{
  "n_layer": 11,
  "d_model": 64,
  "n_head": 2,
  "n_kv_head": 2,
  "head_dim": 32,
  "d_mlp": 192,
  "vocab_size": 8192,
  "activation": "swiglu",
  "norm": "rmsnorm",
  "norm_place": "pre",
  "norm_eps": 1e-05,
  "positions": "rope",
  "rope_base": 10000.0,
  "rope_fraction": 1.0,
  "qk_norm": false,
  "attn_scale": 0.177,
  "bias": "none",
  "tie_embeddings": false,
  "parallel_block": false,
  "init": "orth",
  "init_std_qkv": 0.0625,
  "init_std_o": 0.0133,
  "init_std_up": 0.0625,
  "init_std_down": 0.0133,
  "optimizer": "muon_variant",
  "lr": 0.01,
  "lr_mult_o": 2.0,
  "lr_mult_up": 1.41,
  "beta1": 0.93,
  "lr_head": 0.0132,
  "grad_clip": 2.0,
  "warmup_steps": 200,
  "schedule": "wsd",
  "decay_fraction": 1.0,
  "decay_shape": "linear",
  "final_lr_fraction": 0.0,
  "batch_tokens": 8192,
  "seq_len": 1024,
  "doc_mask": true,
  "train_tokens": 122800000,
  "steps": 14991,
  "dataset": "wikipedia_en"
}
Each number is 128 + 32 x the weight over its row's rms, rounded and kept within 0 to 255. Layers, rows and columns count from 0. Numbers have three digits each. The size before them is the row's rms in percent of the matrix's.

# layer 2 attention output, 64x64, rms 0.389, rows 0-63, columns 0-63
114:135152135123111109078103173078129167130171181088142116109098125080123108125104185138088121095127153124209088178164120122114142144092131133115105145097114129150143163119093113115208126169032124
098:170116196146126173129136113166101120137087150170141129185117146163175129110129113107131129095125078124106148110130175093143121057186092166158079137135165138078198170132194159155130099140160128
097:110092122091146163147182116192187084123108150111115199109116078121133142131104130127144155076145129103093126075166185171087114175110133104122106125084178093144103102188114154073157134110115162
091:078161157094157180082092122119154179099163187162106122149160097155083180117131087089096106111107096164102159166045122154143161106097099117161120096076114100127117132126136132152129108195148122
127:121112101134134099114134133085081091128111170142117146128150074114133142134121122116120197128080080139076084127117137085130183090125079087129135102095084086172180189076145134100061131168078131
101:095155110154114123192128138156067112130103157105110135136144207167180063117089130128140119164149153131179134084153168127123033141099163170158150133125125142098166088094145127158123164119180137
098:153169102160095147099186122167097087170108076134185080144152158098115154105140153130133150081136103114115130178178116167128105111082170096089166174159136039135122118148099126119136171121156176
098:117146170150157199087181187101128144138132088121095126120102117128137131186106081145161160158094142134163122106151112123141063072148115098140111164064086139117175109109161191123078113088087145
081:133142153178097110130126147088117139169073122103128160082111167142099112122133118151122121108160167114101148138089111093129083088095134081140159193179186198153154181172092180128058109132111139
109:076096090108173116158093110162150172152182143108170201142170149155112141128153115068092177107140168110129170200071117129130114090129161107113167136099148182140094141100144152100087118156114153
085:097173171159140105172097133144100135080115178151152069136165081123075112178141167161121140140081176166126161145112111089100105169084097093089136085075144106106113119087078078113139092138128145
099:161171153078081133169122111148161101123180122163163167096155187071106092108141137159129132141095077115116195113106168102174113136121124132093077183126126086113149186129107109150162147133134059
096:144136136119197176162126179083074132137173163167174085126113147123109137113129124145165156028123111121150091127097160093137211124138135113096137121115164100141111105140067112129167096127094090
110:102152148135159083170127099120129170134078157163198124118127107096129136132099156129107153096157156075180072126135169147073124159053094128116170088163133130111199110111184121098111155109082115
090:128143063108146132135165138118167143133119136133089150162078086109154154175117176146090129087088104184185129095151120098113104107109150065164118149144164144126132120170119169165135028090106086
094:137107182162079173078153122123186120164116102166187102129150125108131121119129151107122114122133160054157114165167119125100096054111144199103158090106117088108082087093181120130121122176130150
088:117035107123136143138194133115163155166169103112134126103170097119154157065133148100106102146145124155107065123112158134104179148028107094127145110093158110134126048126130101104096133142137126
106:099116156124121154116079139108172118137101126164101152096154133139118166123134174164186134108121135126182170171131069134044094131134157121079197125044119095090122118113096185101115169148128122
096:137171108255091185130120138123139123137108136141115169105134130131132114172089139105098125108087105131108100090125170036119105130080149144117080179129141128166112134126106133166141112164152161
086:095113126126177104144113125105114155139128123119132139138101082094097144161132111172095168093129083184098109105087130010107148164175093093149063119155126148062119118086127078108134147119145161
095:134179150168118226142160108083070087180124135131087105137124130130129127102121133146131150192114145136115191183176101158143107160098126111083085150151157107137134164140093149099101193087131131
127:123143106141112143115155153126121174089087127156173086082109110089122107135157141127171115149147131138176107049116162064131170114158083200146099134148148201087134081147155058145113127128130088
105:140089164167091079091114078162114135077144171143172164186077166121184155043142134147154141152168087095142161167116143086162098096103112157107137122138147110162125144144153096122124147165175111
124:098063122099126083128087174119096166131137125052071141148113122147128118118161082099093115154136137140103169076087122163155182132179123204172151125144109167089109067145169122137110134105133162
091:122125092175088169170079121111094078115087108115113103156142127148029134180174135131108117127122122088108131092123155062156142061131184119167142170174102133159145133133084107131123095111089105
115:155155109156094137174058132094122122130121116136139131149124163141105111017146109114131130166141178119125182068112094112098138151067198173067140137124146155177108147149117160140110147117171131
108:116143131072146161151107115090135096125132148138082127141152118120066114129159139176174139175108129139130134134152075167112168123159158064067159140110092143145132240162133095085134097184124108
087:133168056105174108188149106127184167114053120196189068130087143098162148160094111112141139116156142155125134133142123135137171136152114192140127119135118137108141121145129103188143061085132112
139:122126168176105138124066118142160170106134126150098161141139162129148148081143168157184063098154126115217155156077115142055115137150082150150102127100171165127091121124095111161183143145139095
096:141117170145160147089111134122152183123115205091102123090105129137119109136105109134108125143109097107098120150127151112160116078144084131141095106106076155164170166049169180181114210172101159
089:083107124165083143085159120112095112179144110077091160176101120136179137110140093125089136073148123126084181124128114160166088127140135068143129162143154155132113161109118150024123184169147136
081:096146164191151162149102185145133145140080134153191132121151120082099152158120196132177129106117141133184094116119115140122125120154059153157083167073194150167144129154154188137127135136100097
101:140103092082161177132106144094115121124124088140081121119082112131114135177112113110095162130130053137071116153132091093150152092169152146188059087155039119160145149187130130118126119151144163
106:059082146102096154093098178136121060120118106102132073154110202078056137108139073127141103127127129082093163150138140110141070109137133113099124181106104142131144184098100137154153143084141139
086:071151106089100119085079153137111133115120141132156113128134148056108183135149167120106083098149131096162145118081177106155166122166131143188096043155161133142116149171075092112111165124164081
114:147095166184216107093105178120076161136192115091099157136118144153093187132165136089057152134142101161164139103118098166105154102123122149145091142146113167145111111097141155190135124149158155
086:096109129120166095173216147113088171170113125111150105074115110125178167146156130105083131044152129155138111131192125120108091115066140093141161142186163122117136141116187146130084112142111127
099:128146106177151081071160150147146099083131112100159123104071118115161094147130164107153161172120075178104185121161150079086083071167142121110113180121148123093131149131176168154069161139120146
102:122115129115104161251124155123110130100111052167136086111107144065175136104113078108111149131119149148103170124123083132139085132103167112089103087139110164148106151138146159161126097103170075
092:181195132150122130102167084141152117069090137185154063116125167128117139105131171180157069106088100110162163157066181101124112123093079109109139102088136143151120096169121080113119120124095129
097:160115161146119178095140177120117144108106112149153107122095110140152148109137066131159139140087138141172139092085175146136083064080087122128113121139052115163159155080197088156069137156133178
116:150127172093084073108094128074143136110115107100101151177121095099118077151089110092147114184083167118154076074150067094095081077125094130128116147128118079154194124177114110145110127139155122
100:125094170076141163127123143192155137139125137149130090094118144129158091129127117111136087110124126068120138168146186208130047159156102130115110171039114117068094159082155108135128125161133129
084:145156118075147138125137156081150155144146096137125148061127172117082094155158121133073102134106140149096083083148081106125115043088092099180146162105115150061146166107087105189114121142124154
093:084127119142145136186151187140124134176136070190143124153143115089168119084097080139081098109172196114086086139144103151069112151172134169095135119114136116138083105127155078172110159100158114
104:167127104102124159128051140134120159138137180079136211083166235165113150112092118112140120166110112139168170123080155131131139131084127153163105181100144152124167124133103133118092144087139141
089:139127140103152104163145125175141092139091157148132136112090168119165095105121137122089199085152131190142158070112128103118096098128182105125174161151091170122069120089171068166178093168096110
111:097109100148138125113098126099125134177123064073118146157154122092057115137131123135091130193094142138054164129097080142118080122117161134074142104121099146109085125130086132111078172123205083
096:155133116128122071145088125106192129090109157111073154114143098098100091152127136115122168130088161117161110111095162109083129160167126126145143046099129084122042093130113097150148122142043169
096:112145165058127134067110187079153155127132110129149152146092118145118127055075147136147148120125113116077130151123057156171155123174215142112146133171084109109125133116135186113109115161177133
095:072182108136139131117116151110115157162173146132163113119145107120159117115172061123176170143123119183101115139101085111150113125216130138138145166131147187130134136133210139124150186181187104
082:197103077158120130130114131121155082126122142174156187087128142130142119145104186197104191130116076168118095128189104099147119093156167144138128145120096108114126103187147172186136104102151179
094:121126107162196117141111137146089158147111187065128131162141156092132196129178166128166149116096144191151146119089179184155133125089119102113156142167170114165143086147172085108087142153174121
108:119202187206133181130195160114084143124103162134111120121121087178138157134105165115086102129104133100155078089145141169131170172163125166182124167161168135117142130126091149138139140153174153
110:132090187097139151129126141097136163124125104099109145136100148116139136147071126149090129124094136125146191189132100167123088137070177106125174064143065163149115103078126182083169128067149169
091:137125141170121119138219119105163140143142116108181184064151102159129175143170129179129140150116142105195119101136133152088159106139126111178143124157126105074204113122123143101094124134045135
084:144184099128113081121082147072188110168153104108159146122114132122104102159161078103144093167121155070126065148172076104123132153090181142133093134119165173131141124181147121146120207143124094
104:179078144125187074147112094102144106127126145105054173137111086131131040191132137123130104182104146164140073112118147125186179121160135094147087105116114169098151151117138128154128159164113153
085:165077137071116123102168196110083088146164102136206131111117137158116104143168161125200135110175151111145197130113138143176096103167101101170134134177155116101164110130126128155153126079095105
100:052080143140102119170075146115134115106126095116142149124115137100111142127105031169165097124084128075110092088116107116128155101224092083128103141124141161143159172150142128166090101144146105
088:114104127174125109091087103165141162125132106109053099107135084120146157133109136110129145106146128148161102104109100124195119176087112139140162126182144157115056052206105171148151126191133148
117:151116148198109170113149089166163125153095080110131104104121105132131176127130116151138118132107128149170193089113139098159093183073166147109094112123121099157056050113111179119164101080157148
101:126115167122068152092138106146136063149185101205104157090111119102194127116139174139165127135148140137146131162181107127116094111168184119072152117147138110090131161162183104179146156172164131
100:098140130117106134101190101062073129106116152097154130097164094107093090161100137118156150143175138137086153120113101126172118123115146068150167154125096147087171203143116155152054165108074159